Weights of a small GPT-style language model, trained from scratch on English Wikipedia.
Size: 10 layers, width 640, 10 heads of 64, MLP 1728 SwiGLU, vocabulary 16384, 70.6M parameters.
Architecture: RMSNorm after each block, rotary positions, no biases in attention or MLP, untied embeddings, normalized queries and keys.
Training: a variant of Adam for these matrices, 1157M tokens, 4414 steps.
Each number is 128 + 32 x the weight over its row's rms, rounded and kept within 0 to 255. Layers, rows and columns count from 0. Numbers have three digits each. The size before them is the row's rms in percent of the matrix's.

# layer 4 MLP gate, 1728x640, rms 0.0447, rows 731-744, columns 160-319
093:152163094185098123150084138164155162158144103130125137147092142096040177123122097143109079113139150174086061099105074096133111071116134153201110144112054062129172076203178115031127149106157099119126202133091105100136097151117071101147112123141130056115082151104129124133112130191112094116155158161135130156112138139144105023146116126105192103127123107138118175199115122171154069126097177149148152141103152177098117064162117127172156141160158086102112143074142143065153160167094177
104:108167092102106114114142130116067141116097172113168106115058097157171108056142098131120137179134163114131134092125115128167085152144121146102100153128178162170094187071135145167173126159029184064149085107158232161163091026073125118139043122171134087158108131048164106144092123064139140152080118117121086118113087111146079088113137087099085072130122157091157152147133119142122148127179161176150122120151086073130095140159111115102166136119136159142133138135114151146137142107139083
103:134149117104075132159146167120141106111108161150187134170111086118049151106149085140116099153146131125099169098068092121140117106166131121142134161076141093119190175177146091134113134127119119154147095102148118111150115135110152138131171096092173149138146118133094087074159127172127134131155132122132149164103094154180107113116095144131130119120134113143161068103144143155111150139119112177109165147136151166096109186079122103131124145116118147135129155109134194189105142057129119
103:092094130099116207130131107077093095158157165107098114146101152101108081128115147160135191121124143186155089172098110090090167090154099190117121149153086170154081148165158134165162131062117121118134150097128149139110121119151164108174172111128186121121077103136140147138103178133140142114166114148129137150161133120133100136150125148105152117151103130155140086136166109191175090103119113182149139134093132147104166145120112116146126120118139160158143102111132155133156099158147192
092:148161141127149173162180042087124132109075138182163129125154118130122152141082141138095112136077182154079168107134150146125126111182078075141162140130114161101127174138125071074093108091113096090121137081075167127109094157097196142130129125144121141131102141106072110129113086168062138110197072091163031139140103160126149162109085159102124087124135126103144129150107115175182086161143087094167100114139102126100171134163179124117143191137092058127151145096118097158142089131118081
097:092129143072129066082140136123089041082134158119116080155186103136101139135133090197160173100123126144174088114110172157084090114131192098153125141097209100140147144149075123129113142152130028153111104176119073112150118151149136132136157127095106139102203193146131181148128152175154134125144109072103079113137112164152125181153214147140060158157096154103184082109098131170133115104188084130168204155147117109184174134078153136117057117121130163171156086095109161147142146103185155
098:119063118159076148165114175125113120153164095183161097135102123157174104114103141137146151115108150050104110095138169152098079104098140118120143119114116123094107151148096114058098193134143114132117104105101118169131107102088159201151098159181118083096124162109167079155112141097095128105104121165128168154093117123138096170130117128156112163096131129091122112121078171115057101141177103132130119188134111117127092112039098134082091103128164128128158099089145155143158138091113140
102:066127118170084109164115166112090167144119100140127131172167128130180184153138156087169138111158175092119099167179131129076139113150160041082131149128179144175126214131121133108086099102149150081087160137101168137117143153148141161164141129146161101105082077115174114107062076101115101129108141199160154110125110131108136125153125116061158133148082173140113196095141149143170180121116196165118132156127111138201161071126087099125113090116080119139125062123129191145124161133150152
106:086134131155131091129087183106068178127034114127068128115159084153136179135152100152143129103151095173084138171092130135137125127108102150122169100083145128164158108127138128089114145135156169107046106176130072102081182169135170112131140124086167117122121137152104134192183130086158107111149122134080121136132150090091146088118092123155142083201135100117038133161127127127110086123126148180098170090110084044173153145094141121122194119122097129126149133140100075101124129119070113
100:113093138157141095138108108114120122200210177143203095075092083094157162130068145177123109100099142144075139120137068144181115184116153119116114125101109089097044136146114072153120149128173117173136100158187115129093135098132086144163148105115154144085142193138163108088116117120215108112144097125136091163170124102189091032128086138067192074138166161126139046115139128088151100133065177109145153120120126104123141129145155085165127158164110137146151149152093125070150208169115172
103:112120160128029150106131134192207131126105081090070105139157087108141142180127121091051157127114153155084187112062161125113106145133112112122117138078103158114124109104085142119132106218094125114152133077105147094121103200135182148153171122137064105119124136138127137145111093130146144153145112076118168113202103158152143151180127146169095127152119073160125140125125134088135132116170120132083180087100152109119170111079110100166102125100158159139151178119130110116111176133055096
100:137076101143157088151057097122087108039156129134123163163096136128120174111165132068159136139158172127167196149153101144107129124159139165102097120135102166074150125145190114193127113187152158112116093147107167158090168175093170095146153038131141167161107126116102106156107143153185131111106067128106132130177187121105148169132188032114104134170135150168097092188092130093130134130140127122174130125124160127140110142154169102112160109172103144170114158113098087170184105135089130
094:110134097159130120120136148091129120108094139122147164112150153112131157124146148115099154024131177179197143146096163124126103101184135111102156145128102181143151110130092165147144116105158095103131045169164131177098121134094080085144150129097140181192116108149108138121096116155142169136158079108112108075136107147076100168063099128093085111076173114150044086140106109169142145139152115137210139160145047126136204143132172129134110166157132110130156150152138095097109149178091092
112:139079112113091071181094146103129098150088084134159164120157122145146141114133116134173201146124120077149143163140169120187102155137141203137167141093142197088145105094110180118090145106137120102112152071175152143164085100107145144129127100150114143120138163158135155137117116121125143135149153156136169139095095133174105176136142089153125124183165157090115095068074199095101200139175188155162220189121162115139116100142174119136110115114152114167147148151092146094151145088142152
# layer 4 MLP up, 1728x640, rms 0.0444, rows 731-744, columns 160-319
094:093143151143131127119116095109110149103064116137165167133132044105177092220097220107093117124167160126164121153102136141114089109131097082157125155127131132151128120117145142160126169140063132145114143132117115140162084098132121120098181159079074135157132122086148107101122097167159124149181090181138100083171080076144092185105101119152052148133077095132094159130115121119186114117129109092063129159129172184146112172128138120117144139174131139134104107125120131131139173161087089
105:177168140103116113123118103191043101133142144094111107100131106105089113102149098083138152103138133150126096119148157157142103131085129120109164143129119160160149086098108108134107112143121167105143119074129121151184110127147112072060070108093078098174111108129156187076184105129084118159169127074143130134134116152117096123164142175119169115163160093121113133151131107139079159137085161135143121109146147134124105082165174112139080171100127150136135135074126173056135102122172143
106:136051139102172135163130075190149108085118119159098103171160139173111122120099145140113159164147013142100145139131230053090104135122113077098118072143105158124114129128080135155115148100122120095135159077124145119108150140141134190118124115142149111121089124074171086106112069140109100134119177155149115094139168138108180153121113128143168156111106072101166061089109188092102103109146159071123129145135146148144173121118065104088076073163157069159162111140111164171113115187097124
097:142206151147173086120140130107149090104121115123156112148157116119098115145147085119153133101137106205103144105165137102142117170160128071181083161120179094199131123130099129191179114189135154146046164112094136111120114125140178089114189099100120130108116138083108088148078150139129145129126145171176112082192151132137128099118152099156134145174125063164134114131115184110124126120095105111104179117115143160121095155127098119117149226135180078142135123089153141139112159132131156
095:118127102089148079173193135093141145114151146077181128147135153184201099117154154151166140112149186085111119070135093131143153100157106091098114133186161107182118130108110142134111150139128133139169131153117187194053143162079180134139184156102188135083104147160130129120109121157146148142137129140110127152128130132112148173079097184089049112149150128150154143136168105063113094089045143175083112113138132158123154063118146130127184191152167131119142115114138128115205082107210122
103:138191114108126117153137077133142111191132179111199119144136178127111146119127109066016176103096186111147208126115079087105176127136119082100112157137148116187120217119119147142112184040132119177156073126110111129121112182151119087125099226091160156156161166131085147135112158162151100163114139109100105077125142136145125089112116151167129139125067146139127153164191111107138161133116099108141101147154056110131166136114104120123144087093101118119146138131128101135188103161160110
095:136143129107122118111168107121110158055097120099133070060203154153172138124156148110108145074191119156137110159114162149087128101150127158109072138185086053151087143130188117123103079100083078145124090153181145110150159136189149146141122142141129063103161133111130129181136173151160169138152152171156146178127147122070123106126106133118137125122118128139094064087122183133096132121095083126160165118124172103122141173148130135093151204094137127131180132189131086157127164098147100
102:083104152115075142124119149077140122124109125143166148153143091122161173124160155085176134114126123135059197128130102070156128082154146132100075178084132098193106147136127105154139163079125168126133106080139148149118091228150140076112141106166145108114153125096117082144132060135104136074137175125148147118140152098128227118106113069145106110181128156120079121130092170105095131122142128108188094103117068120103155127130154126137097234185121131127161119155130095098150088082102146
101:155102089067136104133166134144145140163132120148104073036107134102134121116122165088199132154179108117127141108129120119114156135108162079188143185195134158115151123127100067082112140154157114186143095146081156129095108170044098119144140089085108123118091098164203146138101135060161086164118141136173127097153074089131068134180161093170158121108154110106172157081111145140123141181052166121084124166119128148139083111104103114153063137121132146147084127138134094179073145135127174
101:160103121092054108134097091103080060141156117190099049084113205125197170126129141127177132121157132131130169109158129142146143139134156170107150098112124092144095112137174075141126092114113109142119113124098143141132137184140149139089095076093099157065171153137109126135212145140176069101133109124167131163112131159095156125173152164126163106166176146134107089102098166148137155152168186115062166101161152150116162129168062117150118093119121133150118116126131206136137126113182132
102:226166105146135105173144170151140078106091129153099165106154181103122160054144137083174146070160138154129142139194094128169144159160140133108143062113192140163060102179114121123158161214178147135125099150228124107135099147081123124161179133125132119125118105148134161107105134110165108160103110120131047123139141148162104129160120110137126136130136103151139141170128152168138142154153114088191192092140120095111118087086074120118126130101121091118060060131155154122124136134122084
097:135121145097089143126131122091119170106193122161123113136031192123145110108158214103121133121175142133096135130108141127111143170117154123122126164106095062167153092144147114092102153058144176074146118166100155118128118125164110161159151121166093108095150129101100163117197165117136117173114145177127132080109147077168120148148158078131134160085128185100120177099121121148138191115135113118121120131149181179097122086098171138114092139142135172134079171099145080135079124177179107
099:124115135113156104120138132090183095130067149074214166092121181115132073100103148095131093101143171123072047102146140158138172140119154120157125088132177189081161133152098187205197077118108078148083138099138144145160121089109133144117144138142110181179169173110106143183146136203105079152084159099104170161114084143102126176069153121138130130143125127121124153119088145128102159087182073130148085169127143153101147152104154167145086148059144104106189143133158122109104109129159086
109:160137113181125140132079061107158143170106144118157118147134136119127143164094152162115149107175140143115068111083115115116028148206102120144119152131100141098091122086164137177137119115143110186150098122125118131112188093172127076080055145137140169127145125121149079174163142124180149051155116120104136133180141152139112139175101129164139098145148130150156073138152124151143144141135078122108125116166104118123136170148132120135164111135053100152104107144077185091134190133135061
# layer 4 MLP down (transposed), 1728x640, rms 0.0435, rows 731-743, columns 160-319
099:110143038116129194155135159143100085102198126132141093114222185131170116181171074098094138123103096157061181146154192198122107189142110170184156121147045145077170160147163159109243162113095133159162097097102125107171171095124142136113100153152159065100124195146159120204144121112154085148137153132102144078114119151113141101138118111188130138133132096117149152080138109107088110157112174103139147091139090111125128123100095133075171106125075090065147121182109126107082132157152128
106:158128201100128085126058147123127166094150168147150057150096143190148130226112037167154168114095109145202073165184133096117143059158140118112187104151064157140157111093096183180133100112156138090124132166110081108172187110157122122153093151150079102105109128164159134101153209114066148134100155126169123123092138134157135194136234183134173093060117092144147161074113169088176105148071107199139130149186079184134127202180141151145135165142076111098107171127182105110127114128125177
105:106099120070131140137096144095140062115139116128133095176148191125113144147073184152119070119136097075173138120124126117115075121130075129187118140108143177119182165137137093141131120129117144106182114149122186079127124090126110128158127105155149162184160122095085132206116140162161112129177169087120132097189141107100148163150110106137197160107195105139152143155120162166089127121082148095126049161173085113097153118134133109138105169104165117096166142135172150139168150158118098
101:100080176101117119117095134176148125169210137147171192093124052169172120169081148127123109164119140139171142125128189136132135156154151182101117075133147155105122094077204188059100167148106095082120091114112193136132118115131168171194137169147102145166115095078106126166125122102146180134117117080159080122115121108122136125136143116113092183161097132130145089169123128103118135125103169089122077151106150123126111069124129132111112125091144131068149113167196105125050115132101169
096:147148156143092157131102180089139145128166096148107131089105106131145104127145097149101193116107134141066153106133114109125041124083138168088111127091168157154150142180158125121129141101138165114000146076035148075171099077127089078098080113136142104093120099101103086147137102167127228229125128124177107131128144121073113116090040083135106155097105079108159119130116133196131107210150207087109123143197175143090157130155133126088141112149085098126132128139111128128139133128125145
105:149124152111103191136126118086133140181144178084100143130110051164168190115102171151128130167110173095179140170142112131166102147148080144086076105126138077141170187114137094087130091063106121178143143105068102108129105095134147177169106120137163187080129112169151095129123152159159109150099103163128148131126078174111130107113140176121151148177076076125141095159175156119132123111155133141107165105142082105099147079148154092101177156142137069176050098110096137098181127109116135
092:156071121169079202143088133186154088087140113154120153130084098088188075165099154163152056108100059138132107108190207161091073163078129106128178099112161107076146121124078126114095173120117130115105138108161170077159087111082144151139124153153132173159119123134157159168164122109097104101079169114121172155072111180099147161196191124120135124084091115119161091097128036108146142132120114157115104118163128127192113151073099131183136042046124129137083158062153098117120113105178147
104:106161094134139118100185155123145145139104156154136090125084153118077176060165138155103160209131113158110126094134143078125112099103118078148148163127235144081132082125152141143129133174145084183144102066093167135145084118107096110183112143094166137115124094150134173114110122120140138155171128133125138122064130091118157144114033141153176138115117146118168095167100130095144149123167118161158127102092158074123105102137101161140123119147137127144171096118134081088141091126135131
102:121172138128163105145131115118142149114081159168151128120171114109099152141139115107115134115125085106068171089142085132082149146176099185111165117158119140108158163103158118098147127072148202091136121112116156135145142126094131115096141098100079167115143179157148155145101164149108164169117145129116093158147147138080164116120131066146100134150118107080098090135136168173092198137094176133148076096118132135120090127157140083141110138193182109133118141120065122158135169116174149
101:125100143136096145116067087157153122146147121171117101093136147160097182146174095127158100090095117149106121107139118158067141111051138094071114132082189096188118141152157105146095139096123122194145150160117102143095129100074184122088184083102125128157133166163084176094168123121136192091128147186125193119106130108099150184073000126136139103178173135149160118153140143128138141139211106112128186112174159121144081170201109142150105118144093163193112121137104166133159160102155145
106:130071131126212152087138146093120154125126153145097167113129183131092112083127171177163111107065149173161139117104130119171138135243123064143152101093177162123161165151147157091112166121179108132149130159134103064099167108154095143102153180132102098132196064217119131157132209113123118113144133126170078162158119099129122127162128123101080145133103119148173214149078110150104155161139137121158102084148104104113182131148145160113110156106079132187091110092093136208152105134156090
101:135135152136115062072178065179129162136108087181141120134114160073170143122137126122123129143194135151115075167103117117153161155123147187089142137110078109141128092177144135162099102172163128125119143158134136161094125130076135068075111098107104112140136108129125058076115140089122064171173103131137167179081113118100088116109184121141096134109184150171110075144086121140106096119157104113106118158132112148082132120106099097128147054149144130146123127143121130164125161152088061
100:130183130135097127174083100120112158142131125146061090089107114135179097143108089157136114116048172119111102100096065130114167142164130108138111094169085107105169189132139042110091133091087134186158180079069090117168107139130160167107168120106115057108133130137192137136134091158083119114136187161132165161161130162173133061154188143125175131062069160080160152102169157090141096116119148110144147087113173103119072122159105150096170165133153134166118117168179175143127108103104164